config.yaml
n_layer: 10
d_model: 160
n_head: 5
n_kv_head: 1
head_dim: 32
d_mlp: 448
vocab_size: 3536
activation: "swiglu"
norm: "rmsnorm"
norm_place: "pre"
norm_eps: 1e-06
positions: "rope"
rope_base: 10000.0
rope_fraction: 1.0
qk_norm: false
attn_scale: 0.177
bias: "none"
tie_embeddings: false
parallel_block: true
init: "normal"
init_std_qkv: 0.0822
init_std_o: 0.0822
init_std_up: 0.0822
init_std_down: 0.0
optimizer: "adamw"
lr: 0.00224
beta1: 0.9
beta2: 0.99
weight_decay: 0.11
lr_head: 0.0085
grad_clip: 0.5
warmup_steps: 202
schedule: "wsd"
decay_fraction: 0.616
decay_shape: "sqrt"
final_lr_fraction: 0.05
batch_tokens: 16384
seq_len: 384
doc_mask: true
train_tokens: 127600000
steps: 7789
dataset: "wikipedia_en"
Each number is 128 + 24 x the weight over the matrix's rms, rounded and kept within 0 to 255. Layers, rows and columns count from 0. Numbers have three digits each.

# layer 3 MLP up, 448x160, rms 0.0711, rows 35-146, columns 120-159
174143137106107134102101144112153141166098106121100131114187141088132071125114117130146122134112121106122118120130179187
142105143164131052173144107142142127134173085085127108132127161119167141092130123112103145167155168141163119154139105113
132144125125087121162093079102061123110131121120130124158109117142137115137155100092127107109179125160098165118113136128
135167155132140129124177121175092172162111114102086157126165119162126113138126106093172136118162112148179140183155160099
132140111108125127113147120097109088106166142132124130142091134126088171158113113141139109108163145100170110129106131144
140105130171110180143101101156079129135091098155108143128112084113125149123158131158103103143149141138081122133114089141
093136137088136125139124125108139132115151124133147108100118109140183132151175130115139118114082120135115115111138130095
146102128087136105112112168169134191137162137154155101112139186125136115131089140188122106117103159122133127170104122138
127122133151137142118175118110167140121134106138118156110141085130096115152122094131137098150119150117168121113155131139
142104128165119166117083115124146130095139149102105122139140112129115110116131135103109147134152111144103113159119093103
130157160110143142137103145132074161096132116101080120119144176069088110151146103149154139119139120141124130138095175187
084044157108146154142143100130125135120220164187131127153155175174117118155169135127145137132100085169127178114185130106
114101084118190138104131148139141130104080149115103113117111102126156108142122106081133173101105147130157133143122118131
127139108105076118148130095129113117129156112127132136136096136130156132155139089115143082140143166144170120157145102148
122174127142151138073130069110134097132176137099099196137075121112128156138151091118151120105115148141125089081139149125
131140149117133123148149118121135159151082123159127106122140153132158152131108134105135130134165059144126116163120137130
118139127123133108095102113086124106144129111112125117121140140121126117161130139125145136120106100118111120153086118127
107147124143155122107121129120142143161113176104134119126132178114096115128125158115077144116123147100114148159149165114
174108108116146119141074100127124144143134111155090105117132142157122163135120143184157179143099139114170121118116122083
117106119148104112145142133140128127168127135106145097112100148144120127128088132143149139082127136109147146143118128097
105154183101134129128144155137109131138131157136157104095128129145109101176122149126135143119113056140140129095098115135
156172154123089113143110142127169156118160097127156102116120124118194145097108143146135135135093097136072111117142125137
134115138125092148116109100133117129143103102112121108111164135169122126125095108131154142116168113117108125133114132112
172091108132134108130120121127121132113108108143121056148152118145122133106143150127129077121145160113153165144101114162
141107118142109157145180098156112119113092127112102131149135131098126162122130140104106169122113174101144101146127143113
135118145118081141102148128111120157089137121159150113137118131124094121118158158125119107083124120147157125134129147156
111151127112110127098061103114153128087130100122197104138147128130119150120136117131141118173163070149121112127161110172
101108116136103131115161138134085137110125109134111105125130133122126085101145162100117126103105100114085120113115145131
163160096097170106159123166074150155139129101164142106149127150044153151137133116155147092138172118179085153089174149133
158150171162141166129113105143125166044147141094164166089169111104113127116098137101139098150106127141129105088131151138
097106137174105115119138134157135106149109111120130104143134136124142107106161162121153103159129113127100126139153121118
138115158131109148126113121091179140073129126107100102127156146126102120177140130112098098162151149160113106139081104107
126130150141122141090080158124154150164094105126077112156128143141178126193088129131139115183051093125105152141108147132
126117091127116174129079115145066069088107141101101134093113093126137151092146128134159119171159145170124158112154143115
108094168146105151129159115168145130116081125150100110114164141118081094126126175078099121105121143076182149142108126109
114121141126128104113124125170151143134121091128126147092154100134091156158132124142148172157110156135153125093142158132
116190125167132111125115136168130135145106155128137138113147119114207132141092133120109131142100103123098169186184153119
108149138136102125149126131092137092110100128146156104112086087123150134089195181136144103126153146107109071097126165166
128109164124140112103109120125115109110149105147144096122164120123135145127144139118138109123117132128100113126162097149
156136146130130140148119191154119121121118117134130125125126173093122156090101117124136110165124093141160160145107123114
124105079101133144115152126127095115139141090182119114099163121091119137100097117130102076157110109150153117102147141140
115130127103108104151107105106106109112172137131134111157110094111147151125177163099116103113148165135136130083138104155
119129126123117118122140105100150128079162117092161144124136176128101129137108154144125124104120120134131097128146096145
166150229119135158118112117099120110145105094158198099072143105102128133125123146099157097133124110100107100156106138153
165083140136116107186131100152193124164170163140108143091150105150133083146134160103114158150118137112179124156079130133
132127114145166145134167144093113183143139141120088070135171108140178113133102124180156096113134123106094132129112108175
170170155168084112130098119138112134104141134152134085091072116140124155112142131135120119120172127166134177085077147176
153100135138097107129081120108119123130080095104085121079123135117150106165145151122134139152147147139124117153095084136
144127095154113095079104099134152126181136138094159113118117155100157132126124115128116132144070084071129100120114110133
147127126154120110105150118145112133126157110126111099120124115142120147128114118143143117140132166133125167135177081131
077105115121088140144126093119108128113130143117076116094099132148095149171160124130102148158076172111158125170152116148
128179088181131136108118111103095132119112138156105118145092102125142149123129124079118140108118121157122144148178099120
127115118101103110155131166136100161087122164136112113114139091129097154144193136153125098156153155145128127097093131158
151119130113127103118135086132119134122098102081105138136156128150140088124187098106108112167140134147111105136122116134
117100149110117092094114151148143177134108130093104070103149138159142126154136137180155141122095099122103116121133184140
135109124133124099140125102110096111148114173161114135104151112132144135130154103110147135182105116163079118147116142144
188140123147129179156087108081122113133110110132099119108125142123131120156122117172114131133121143109147141162098119144
127125103112125155114150114155073100112157136094153124127124146139093122134144151131137151144160130100115113106117123089
103118141146108170127178126106109123144128136132093136150122107120126130132149126116101137117141101103106166131115135143
118105124185172169114079139150166133134140146115107083109106141148114138130168140095104112094124104100099137121130147159
095155143134147149084134143150112166143118138112125120116106133122109074136133118126140123143110117097133139122127135142
138124115159149128145104117129110132133148107114121102127113131089117098117152121097087122101163138128111187087119105153
165148170116103117113069139126151107166098121097127122141137143091148179154101083089114093152111129153105111122123119108
154165141154124127126098119127130158117100125090129131074107143116153131121147109110143167131131155154125103114100090098
112152199150112173152122181147112119063156102117169131146152106150107141143149174136152110143063053152153140112120135160
164106141145075128123115101101123118108135122110134145153148126135119137121109122115122147149113147139123100164168091109
122135108110144131100081105125123141149119106100129121159119170127106109134145121137127136137129132120109120134132120125
133070111136140122149120111124133081105125108145111171192125105113124151135140148156122127102146166111138120118094110130
135153157107131143124146154129121135118117148129127113137130145086116134140135144113129143117069135106120127116142117114
130137137131128116120140124110130108137118103123115139150113109138149119122127139119118109141123131116119150149123146125
093129089122147122117147165168087160143148135148122125150098119132126133110152118129115109123117151104111136141148130136
114136142091135143144075106135133068130099109079166145086136065138099143106143137107153138185149133133108091132175133137
097116153113142137140106121117156105124119118122116139117154121109135125114112104118134121115149113124127103134097123130
132093146069124167108071091108123099120140081122118110157165113108104126143127120148144132124158103140096160127121123175
157104175124121105138139127114127112140115133185128104141139136125147132107144133112114108143117138166145113090130123143
084138115131123136095086138126135137130110142175094112131124113130108156144146131122130122115134146141118151111126130146
145151135146117160138123098119118121115139117129112119121163139104106126108134148095098103159133140150165131125109146134
096108119180112085143151148123133098146080152110158110063131103141137119172128173130176121121119136103141131143132083118
116076142141169149095141121110094162107136088103129150105165083130159083147165130148125134137121175106150106138145126173
117149130094117138115142149136133126144122147114147091110107127117119128158119121145171127121136094138111128113143117147
130147134157129163123109124187103117136152131134146115071097096150107169118142133122198120102165112094113130109133120154
129155163087109144112131152135112100136123122159114107131156092131080120128183133134119085109143169151118128108082124116
150139129113170131119111136112122117117154170117147114121073135134091146139142132107178123116105086149112085098114141141
127108133122140120170150136166136151136100168139158111140114129147125147128146142106107148144122141124158114118149127116
176115107129130120131104123114128150077131124119123099116139148165106132135140090142114114118135154135147103113117134103
127136131141066117168142122136106119038135138085126159179133189110095126103144123055089176142145132170142120163148148127
110116111149142124123116098137089134114095132100101133134152147127131092099129147109092141122163149119105131156116129109
163127111145125112139122114122134107136127143121118135132126111140151155134126122153131103164144114121102117144110142120
122105143116109114156111146133097141099108113156118144079184105140077140108120159151158163112138164141175145139116163122
112121151108110114103154131094168136103157131219134156132138104122171146141142111159170093147099070125124131165148137146
135119110148122102147137139120153137116073142150133116145130141132153125116127127105136138117115124106113123107143155125
140130134133138124147113109126125132122145115110118124131118119135129129148122116128130113134119122130110140136137119146
130153111120105149074108128126122095120160120108118159112146081144115191112134077057120143138138121149122137127127105155
120097075152117102109078128121123115153175117128167122152125162110144152081072121120081152068132134110127157116121124107
174128131157156140119088147182121112068132150118138148153178129142109106129135114111109167131106136127132160152127165143
123124141115158144140122134096146150123129170152120100160128102144103139141100113172163126100172115130125101116162104102
133165201118106112118150183108123105144126108150162163096115127132106140107150137134144119150135139162120110076115167108
167164100138144169130177147121151130112156137102149103099115095140129153173134071127125139106056131103114141162160136110
129135156129095107105102144092096125078119182182202094137096160142090138126116158080145119147123105104094175136159150110
163127159109164108099141110159146166158134137117163148171114146151125130108079097121125167151085041131138122126117125121
132114140138172071109133114063145131090172164131161167123141130121125136094145105187139136069144146136129125103113099098
135106132156103124098079081147129144113164120096138156132145131128126141117075152125067140135122137147124179153119110136
123100110137136140128094140131175096120158139148134106128124124168096131145103123135169150103129079106107150135138100101
144173153169155105116109114156106127123108136172124161128114123132140167077168135143167117162112111147131114076124144126
127092121139089127089096114092120135086138101169145089119130172109118135075146136096116119125113137148155133159181104124
134122121143110116095103141150138108121138145101139124096127183108106119092143111118135109160139122135117097100113154139
094107140140123110105115134104112096141143152103090085135138111083093111143161133121133126130155095086149109153081119153
117079148053143116121096123103109086096140108157158106148155100139125158149126117117178138126110125099114112103110122137
104120111154148138114130146118140103117097141133199145184122113138119119168157101128136130137135118125120105152187121118
143150109144120134102095115082112143136075141092116136108122129099166147113127103124172114119138101146146113114130123138
124116172073160117112125151074114116117124145194133113159135103115119124142178152163157108141137113119076068074152117148
177160092174099123102164154118183151140137152161131151177049175120137127137075144193156134139129158098121112132119107092
# layer 3 MLP down (transposed), 448x160, rms 0.0664, rows 35-145, columns 120-159
149122137160146135156138084089123132091124146135177150112206094108140102092127095117140100122084149142145137134143102146
118160133116142166158170111156147136188123196134104119150133172117148095149079137117135154133162140116126115108129132159
127136138159150115134120124133097114113141157180122151113143118130180118130126177160149117119131072139111125116103134094
078106139113142158106132080099076183144105102112155101111133161180121098108124140116112151094170149095144166150176151115
107126141115130132142124136110082117143126123155150101110110114150167106128124123087122156085150113131129124108139124106
117151128139192133134066180116123136149183110091123146117134086154156141153098130133126114121109139090139119119151143114
190127132110115176128093118158121137116136170078120117132139146122128133152105152109102124149149136120081180130115137129
123146154085128136088138168176143133119172132133136115137138099139122109111121158165101097118122170080126121124095158120
116130074117100158157150129122146125127124162116141166112114154104099152110132122153105150141131120129135134161124160103
130126111167152168116095102113116159110118155139164133110118096119122090161130111104130139143134104136105116167113092141
104119131123147123153129123130124116125125074165146110154140105082143162145118111094096103151165146070141079148153084110
143128140057147149137097129139115120145119094171088129129144108095166176156113091106056129087084126056136104091107126129
121113128136162133096133150116167139104157116136149113105117181097139113124082147134106135138128151147157132132157140104
135142139153136145093142122101086179133106108134070155121166157114150116145133139131118148079145106081142139102133144131
119146121126140114129156121127129118133141172119137153116092136083130147148174099186129110108138165111147115098157163113
170122114104144107105143107148158161148108111126154129136108140106104139127109122132093173144135094132126077128126116107
100142094125101079100107130115138116138155126115138128121169158136099144125125124119108140134102153106141128154111106129
120131084120104122160113143116082121112145145112143117127137153122146155129137146129128127150111161159120149134165194171
186173135138150103143098082116149171139101118126116088111133096115169143155132119144135129141142140166133141115120081146
099134107138124138111147135097089143129130102110111093144130122084133146135131134139139109161134092187129136176086114129
117117153175108149130118148118122126102132116156131121117120111117130105132101141134117112142150141154143113091107146145
102132095189132145127178131121121119152136115116117131138135138141115116131129125112122137154121121119126105089106146138
141170116128123140126139105084161106146081111131116124097129142159122107118111124146177118112134096077142140129138124137
140092128098118118090134135141123116133122120129100093137163135183103103151145158133111117133137134115088095137151132135
150126120142187137185138108155090107124107136102163113133107080115120160133144117129164106134096145114151075127114102091
131119137130133108120163127126190119115122102134161113152135144111108122131148142146112139112124097138126106140129161144
153128077128145098097136093149129157110124070103102122122128148114155119122110133092098111161135074117155142128131106097
121153147059100110102143116125118155109130145133111134158154111109133154096150124079113120150132160130084062101125139113
086130149172086149111129125130111124124099124153119138114084137156125116120125167102128136149103112138151104153121083115
140144119142170151129122159126107138128160146106140157133186118106157109112064116092130100111140139147108108102154067140
101093119133109122177130150109121061106125127139128126161097121109104101127133118105132156147143138135098142121103126134
121114105164142124079108103115155136103135101120106143126131089150115124123109140101148132146107129170140119153102085110
127139129088112105111123146078144119168126154140097158147157109121109152181128120163120133156122122174114178164109077082
119139103156088142146148152079099128094190139113121126153166150150136142096127146138171110127145151180138174098102124142
110119108122089133096156131139124119094107124131121116114120176145046112124126122100087131134104121009142145113131172104
144165111124103138130190127103141148085130152133124072134139110137144118095144128140134147133106098107109106109160159095
144152152161154096125121172130176147170117136147117144150128119154137173149080153120115113136164136159124169123098137126
118148094129111150083157140073152130135151157138095143173117162099129135157175185151115119118141161104147103152106215128
128143105132108135129117121133172088123119119121144115125168128140139114134158143152129126109128115132111108163130094135
106125168157159121104146137128135124139126134158107092153117150103109135144161159117133178093111106141152121081115163121
133107126117115132106102129148167107162120149141164158137158143097118125137143100097112153151114132110112106147150106136
159167079065148173166140096139127083138106125178096163101095168124124090171139126111116153156106111133136143116104158118
143137147138136081137133116131151133120142152103143147116077117093137105107110162161126151098124147129149116140121132144
149132145146113107174165129100127101157090118122119112079129115144103109097154145124160147146141109151116157139132063138
093128060144134123146097135111147136160144128113122122123153187102142148160134127160103165143097139106143136115130162139
121103131159122122131117120156156093140151146086144142103122137142157120111165143135145169154114116121156117144171090168
097158124165123098114117130087093157123136151136087124125131130152185152116095148145156135148122111133133130115161072118
091142128140139124130076137143124119113088099118125145093117136116166155057125143113155168122089092149130153102096099119
165136121119106151110146095120139188106167080132164105096151120101170150186115112140122109126134122127105160167097149183
145118143179109131111096110120128133141125129142118138134135107131154144134120141109131152109104139152132152128113096103
134117153116083086147113165115145107125074126121125139089128131095106193155150128198145159165126099165114133092093148144
135172151095154134144142153101113118164108160116153116100151145151176113115105125113160119106133137116136096114098115126
160117124164111098121129127164102130100084133140133134131166172118152109154165071152113131151138160080132149101124147136
141198115107156110156127108150147150164093102130114140114141126114142122128159109121160135158118094158144104141127106140
151159125111145134137138129168156137105146072110141088125088149116116135115141113125133164184133099110101155142136144119
126128117177198150117111149113138125143092173122163116133130127119132122113122098121181170116105100156119137110106136117
131122105127170065126148089128132103170093143116148152138137075119126132130118116155127106143128114167133135128124110097
151093119128129117128129107159102141133105163116104094137136131142150104148119166120118152103134143134147128177131134131
150134103110149098105150103149155133102129163092095127104129098094124151116117188139135124130143151125132107123107152137
119141116148143132090091114147155119126109138158116116149140128101119125118165086114115132191117065137116165155140142131
131135131127112117125147158137152132141153121150122162141107101127103137137144130136102136094151131143116137146141145113
154127086105151112110095161154101133136139105100161136161146131137130186142114148129097171068124109125134165089150098137
118129130144148115139115130111124126126133163147119144123135096097122132129123166134157158126148145191103134128136139124
145148115143133099132093143130150117109100151119145153113080126101135136093106126140169149149136149155096154152137070091
126136114154143156119127098159115105094139147122116149156135117116069117147113112137152129147139139101105133142108162139
143131120142139091155159133110124132123089144132100167118099105126136152103114126169131118109130139140114093078137170125
114112116073123153138155102172164123112154126104137099121134100127114138137136128125153151139113109149148145118104148157
109116149171139146146111129148165095164116155124168114163140134142123071101124076103138100163098093107120123095167145135
193155105195085124122126146136108136137133093123157170129119107119146139132080125123163114126129172133087125143129096095
121136125113103116147137135132155122122151101152148119125146111136145112122136106116144125136132111134125136121122157134
159144118128119138083118129167120125145144145120118098102113119139123123113136079129095109143097092120129134094136170113
110098154151125150122093116118125110103088119058142164125135126112130139103119094111133184168120107128125121167105120098
124145139139106122124095148133134105152129146127177141123109142126122142142122151132112097125117123120125121121137142112
145125140177127157114140124111106111115167116112172147136162139135117113107119151174102164162113120158104146128144152103
119134151151137145111119139130129127134113121100133110097157109113136104135121130150148130114116142163078082119138102152
093143139142148141098091111128151124131150157104109094097139133154120124124125116126117132123114136129144108106128127115
156161114129128130090102115131122116130109099131156122074139130093134120134145089164149115108105155150097131143120143102
125128116101062132127140160094171097165133160159114105114094116057138151122111090128144105123134138127157092117131137134
090124104154114141110159108140130091151136141180134159153104139159144150093156144153146110117105123147107165080161225140
152118125167137114113143094137128133106140119117128154149135134119145099091107145158154104131092158139132139140119122123
135163149143107112163163128126163097122176125104124112158135150156144113126186105148092146109143134110160120177089117102
153175087124099158098130133170173137111157140117110136165188120119113136108152078125129161120103139135118108150133085136
149144125156141164133108076146094089170126184113148148128121116145130107119138127163174145124115114159124140114088094149
143119166127117140167168154167130144185090141114162114170082122134138163086132139111128107131124100126146144129136115124
119116132137136123137120108095100108112117130080131124101118129137118096111124136138152153118124112125166095138138124167
137112147026139114153128137130119133135140158095107136146101123128088151174114143128115135079127127136126135095112106169
155138120152121127122139117117095145138123140132133136121130119146129102127117157141153186125150109133106116121111132101
120113117131079125116103164102132104127122151124107146124121120164165114123119127146137098151118108142126145154139109133
133142150110139127165097146132127154155113151148119141133158129148133112116111177135112111136128104148170115121132146099
107116119192101076087122138081135155115140122196127109138144103129136144081114080110099093197085103140130183143133164121
129141103168092113136139131089132140127084139131134110123100147128144125132130140134129130161150172150108159113114118108
113128138103131122121112138142117124113136145133129113126134117124128130131117131118163134136108121157111139122124133126
165137101129128115087089151094090142154113161096098145108138096121123121141125093119145072126127114125113132126100133135
140100099140109131104130132089115139112139120153069097124159087145135098058148118133147099076142143129111118090098120188
149105083133186157088138125169140102109136135152176122160103114163113082146118135169109172138132153117109150110148117175
111103109119146128127110120112114121118129152150146124116133171127134169138093118115106112109148123153101145110131099131
170112096162148133165145111114142144130106111114136126136082123150150115120113138159170142144127138144126183100127135110
135115172121125152103126151127138148141129141085101164106146098156114119150111124161151096098120119066149108150139097111
147148122149124109128163097073089139145147154144108138149114104112141161093111131149124138171142099079117156171105169122
148162181110100113067153133152099138127112142085115135107115172145087138167071093148090129135087112157137125109092155141
135148116120110120104132112124132120162096169150130134092123132120149148091113114161097130067155162155132134137161118131
056114132113120152103149112125117139099136135126167132147125113159102123138097167174093125109064139154130136147154110112
157135119132143134135133149154135168121136166119132129131132137102141125143127127127106114143120128123135124118087158137
123143139158156083121123091132134154103122153114116135130152131162114148088150123147181130105106109120158121102113104076
091153101109145104117104169093151126101156134133092117122122139134132164119083194113134146153113121147116099122097092126
151141136119130108097134132109137121110122117123117080144094175128124153179159120111122113132122107115145100133130132129
127118101119135106083113132123137102116111133126105144126122115081122119133165131097122120126130110174132102187129081142
161124129123116111121095126132129128120125141105132132097126138151135097089111134178109127154117086109169125144174151143
106121120106144112146135141128111127115169139166148144136174091135133102113106106124088126134142116089158109140129151137
135153064117123121087083121118124147107136123105074135100118123107119158105092099083129149151102123140166134122132093150
107121132116123174143113176117138137091141101085124137141156157103116121109150116124117142164122158127112145141128123132
# layer 3 MLP gate, 448x160, rms 0.0786, rows 36-146, columns 120-159
115176121143124126136084132144140096137129171109124106137098149128102111118095133086125166157109102143106132125126142083
142124125133180163079139186108115137117123140151109110092179140098129133114131135157149146111068096127113098097120112165
125163147119151136147172102137125144153116100115096163128173090141167141169159099098166101151148106161151149136134161170
143128133145120120089128103124143087124140124117135162151111168121117132131077107117120179134082101099109161149112137088
144135139134112125072116142133182111174122098146126170188152136132139105103111119130100174140144147094158138141154116136
118132123120153096078137107114097141165080106154113139123162123105154118155146106148118138114179110122118098145147114135
175147127108122131106106137147170164122149128138140121099134156130141117096064118174163138125100150137166148191104099121
096081147149175144141117100100150136114104151118133169127127086137161126119144102148146183116104115106138121150081138140
107122122136130112119147110141134085160145087104130129148116165087141123103121118148114130138118147138138144092149099124
140160158113102106130105128135142090121138171199145136152142162143113089129158127109138123167131105140114105074118138090
148117097143152125148118146124124140113139153149108104124179091164173149151120070116147113157150102146125124130204092062
132114132099111107134117107106109107113132084191124138154140097124093146103135113087100117111162155120118115103132094123
131116121126132127112098123119105133116145166103140101106106169147121109140089150148148115106119065126122092146154149093
181128122114110128127141094134135106129153113101126165149145077107123140135180080130153117122096148177141078086136118132
160086095089158092139125102190156114119160131143113148097113117123089146118146140167095121141158143167151107122097134102
180131148115101142158130117109101133094127144142105129139118130144141136093124161116133145147147146159132139120154122119
134131096142104166165133146141121110154139095164099142128103103130112118080090073123157098116150095164141137113132080108
126149144142132124145130137095116138107086121120101171123139091125175099139130148112100104160131100186111137128120099169
131141145132145137141133127147124141094092123129122139118153119116144129127108110108132114122101089176134112132153123154
064166135095130157142151170140136115104147142118123114131116150122111124139105149118127148091159117132146115143163132122
103145128147102125139130126151106150132109171178118104140140162124123121073108132097108159159135098148105138142131125090
123097106119132116133152128142147131184113132139102126078145147136144145140136130171138106127129126170134142122119128120
164108111160150131154129118125124108121112121147121104126121103110122142105129109105145111125120164142165138188110093139
153132116163158098159110138128172133162143118075140135125129186123178135102137116165124151130103114142121163140112133142
155127148104091145107106128075118165079156127151139114141115140144137127130162123120096094076093130143152125126116101152
094135133152152109142147123099152126175117135048154132124116127135139158151157152195162151112089143115173109179078131104
151129115147154121161145142155146151086141111124176152096094127120133158139120099129140109140084140150139137150139141145
082087165170075138118110097147111100126140154081119158107149128220130112102113162101104117141099126132166097151082088102
176120089128095086148119125082134090126150113183102123186129157118114125112100121170150167149182116126139151148123092124
139130141133106127101096092146113135119147135110094133096148111111091141125106149099096116152121153125114130161140117133
140149116149138095140097125147087120159110108161132168096087084135166157087110131165155142133105105140110151118136123111
142084092124103119189129126108122099137168142093149144097122125116095116065150165155152147135203135153175127119108059116
158114187158107146130086112087168134082158182132135138111124109153087116103131095094141175132088120117167125121154138127
131101171153152116135145134149156141113081136156111107115168128126110098156134138097119140156119141116168138158096102110
105116123126139156110154166124148144142139104106125132139140177095177154110106105165106144120143140136137110164166080116
177147110144126127111145099158147156164117113103136120118112182119149136085102127152096152134112132103167110121121147113
160128162117142119163080094114126134118074116126121120112102060146144133097168153142124126143137123169113106109110109140
132134149128143138137114162131155126142136141173152135145123145134137107127066110131118166160111126122125150160146125141
102092148130149117159087089151163134130111174109167083146136155139141089153139139112112121114114144114121141085114137122
134075150144150100153134123123136112164112128124132133119145086156185137131195136117132108164151147149130134140130101134
092143126148134132141098148159121153106151145139139126136127145164110129137145143110088109127094065109124116130137115056
159158124133126161150141137140121161141108150125119085185115114120117150127109129119115142129090081147112101117180106128
112045075153144152146136130154176154152152149160142126132103083139082153162115135175151158124176090178137136117124092056
139106165106124151182107093150146098065148145155075150137138085135102116130149134060133149091082129141124109155123113138
086122127096154134142161143150152110075140126172134133201123103079137130134104122116133127133114110146114105166136115098
079098116109155158146140166096109140127089146097091142120202150137150120175132116123137163159097118124123087149138015094
117130131153172130138148137161140155127142146137156135158156101127117158099132084148107139140109089132132148094173138113
096096124146147143131110105155152116152117140136116121112152165118133113089131111128126145124148124098141166151119106106
160133127117147133158059115104129142123096122145112127154159144126160104116127157104092141160126066160139101116092119130
209145138147132066133096168103153128162065123156153121125109121164161146136097119154158104180163096177127098098075122103
141101155090164138145129147129167118138120129069175125071151148134131101156110133182175147132141148139151090109075137111
106112141133118133115128118139151105137169107121129150125170096117101168102148117114128107125153138148147101140129116131
124129092140138135161125170139137101128123150121103105124133172122122178095086152141120133083159145108164165108122125115
161123090153131141178115109159070121107114132120146124112135142128159155144115132098070183150130152132121097126108090116
143153167142140137120131134110169150087128078106129094135149129125142110103081155154099132144167134130172132113098115115
086099116073174091100151133096164161132120136140123161138131118120124161067149148148125114133158122178099090124129100140
119121129186156161142095182109100121143130137146147115100116099153107100127134127114132115126121107111123105104142154117
138101116127131145141104119113118115133127165141104150125091129147119131170168184100117093099145127153096124099143153152
150141104123076091102114120103151111117103108135165155120129158094169105128081101146132163142099101143124126105144074096
125085125098138126154125126111100155118136127109150120088128110135112156134118146156127119115132132138145132086121124130
142152112135099100098083139168106113124126128168127149121155143118124108126129143066070124185148120131105160126119135109
114127098145177125148156121103123113086155138188129125136078093143115095108155186191164163129155127117114120146134096160
124095135136122124167138150123132073152142149180087124173168105125115147147106134164132127134075042136115129137129114119
093079104129097096141136086153098088164106135138092146189134115155132111118159139119102156169155125140116105105129094095
115137111100111084128103143141131114153077118091097157155124117155140147139131113101147133147122103155112139133144141134
110113115119128126154139114132138138132097133135114123097138176127133132128117138123080142152158132146124116145135119080
101111155166137152141099154145162102134150162102121158146138150166087110158097124143125119150127049127115120128154144093
187122094134132102123108138112121143126129094150144136120156106155129132122095081151138124183207116197110141154112120130
116123132127160147159144153114134130145131157128141112137115124127130123141137148149132143138121136126134100115111139112
096123118112155136137148139141110168150156091113081101184146115142124178111119134140139138154099197125136125160150062115
174092108179157095150131134112170180146137171125117144176170171131185121151108127146095155117114111159152135164096073089
140131141125124101133130118130152102124115114153108155153138093124123132131164123104144127153113139123121135133100139152
107122131152146157144125103115139159163124142058190144105163170148129113100112153137127179159077118144126113170132089089
148112102133145136126107135118141138116130140127130111121111112118134158157110117128118117128132126121130110148148155133
112111123117131123148120130139149147125133115109108126102125105140138146131149131141127109118141177119154143140106118134
089101146120164120120129116128143109113141144085098138152118076166160139138137156147164122127134149103114139127114149108
130148145136147126131151097181096159084145051137131146126130168168115153150139153127109129104123087171142096115124122123
149179127109132118128140088174131160095122083094115120122130088144114124114094159054048168147127155102125125170126132182
121115124148137153147146094117108132129114138108108118116133135134088127119132118084120129156128115105096120145136093110
110131076152118148139127114123108110107179112103132159139139170083136144113107115101099167168086143071136136179170090102
118146121118179096157161120116186111148123135126080174183140113127199115125140100148102122151080106166154166128110110159
099098105173137111138123110091170086131081091115134140105160128131130081114119121169114157147095122129108151121130130131
156107104118126166134120136142090135123136158091131105136111164131134127121137128101115124113102122151135119117161095083
110140146170141179138112128124110107155143094156098143139130125108165120098112167120146135126123098121119156126163092134
157179106199081125125123081168135078118126146088119163179125194075112103040104131011065196166083082165125092168111114117
123132142147141140120133159135138161138140127113119095104109145125160125160124098155129135104130128110136129106136133137
125140146118140138122117158131144141074141118110130104156131137122102104101127128096112144109115104166107125109146102122
100108095110124127126093132119138118090151127140143120134143099121102142114145148143140178110166172119134124138119106106
146154082142159123158097143125056133122091141125106132111143183102125131119127127096119145146158145174168130099136131170
162127123137143135115135134142151141160145087108130129099127133153113152113074114150141135131158146156149130152116121133
129111108114113146132129105123130127108142116149125135148134117113128137112143120138122132148133130125130115133117100137
157138163089125106150126144096145142138137135136110118092107150144124132157142117169168064106119115145127118103116172093
122070094150132125104143111127067148114158110142092169124152102113149152104163128129066153105136158138180138165163086120
135165114156086151113100121126107118074120135153110156146142099103102157086125092034103139138112156182110115148131116152
134150107137123099108130102144132121152119102084122139115112179090166133131151113100091165163089152151151129159100113119
108112102130141144142103128157081105121100163154140131133159124153115102113110145101095109153168124121143126117152123095
149121137127101154089125132147120172146144148081079118163127133162094132146132112130135125136118114128148115147111120115
189149117128152126096113108150106142122144121092074155164126118113126111120106135114147110116149098167096119104105084093
128113193157109126107144127092177099125153091107137153155104138109144103081079089123136190168131106096137178181152095121
143190160142130123115122150110188116158123133117159111128136155091162104095068115114134155163056110093144136176134141133
159111127170116123106107113122165132105137128136134158143135116133146108145104113117070125128070129163133149131132124130
069105164119089150126140123108086127114135127147113154105131113203133108163118169144145106137170103127124139125109131141
157079124097097136119125085126178123154148130128108115149100117101136136115131139148062123111088130138133174144132133096
161107123111087099132127131093148112121106088176102091126142105104163150125186131149116087097167172143152164126125125167
168148126129082105091095136089148107152142133124124142134140133132141132134095101117137139135111137134111112168123119124
200148123158148121161096116119129153123108132171154176147103138119176154138097094150154139146088142209111146121162087086
129131129137144152089119127138144151104109144128124166148115090173138128155154112133111117116093113166136164141119104130
164103126173131103131083119098121092114073132125172129177172129179139138178124083137132129184121107189138121145130079088
141102143129125143153125102150134110148160122149143112125126132144108128154145171121116164142113130157114144162116105122
107094163109144117113140139127090090131125147100135147163163108117108122135144151108113119143135127109136083126165121148
138113131136120126111141155101114161165096131125099165111134144150073157129134092141177132092180132136114141145180129120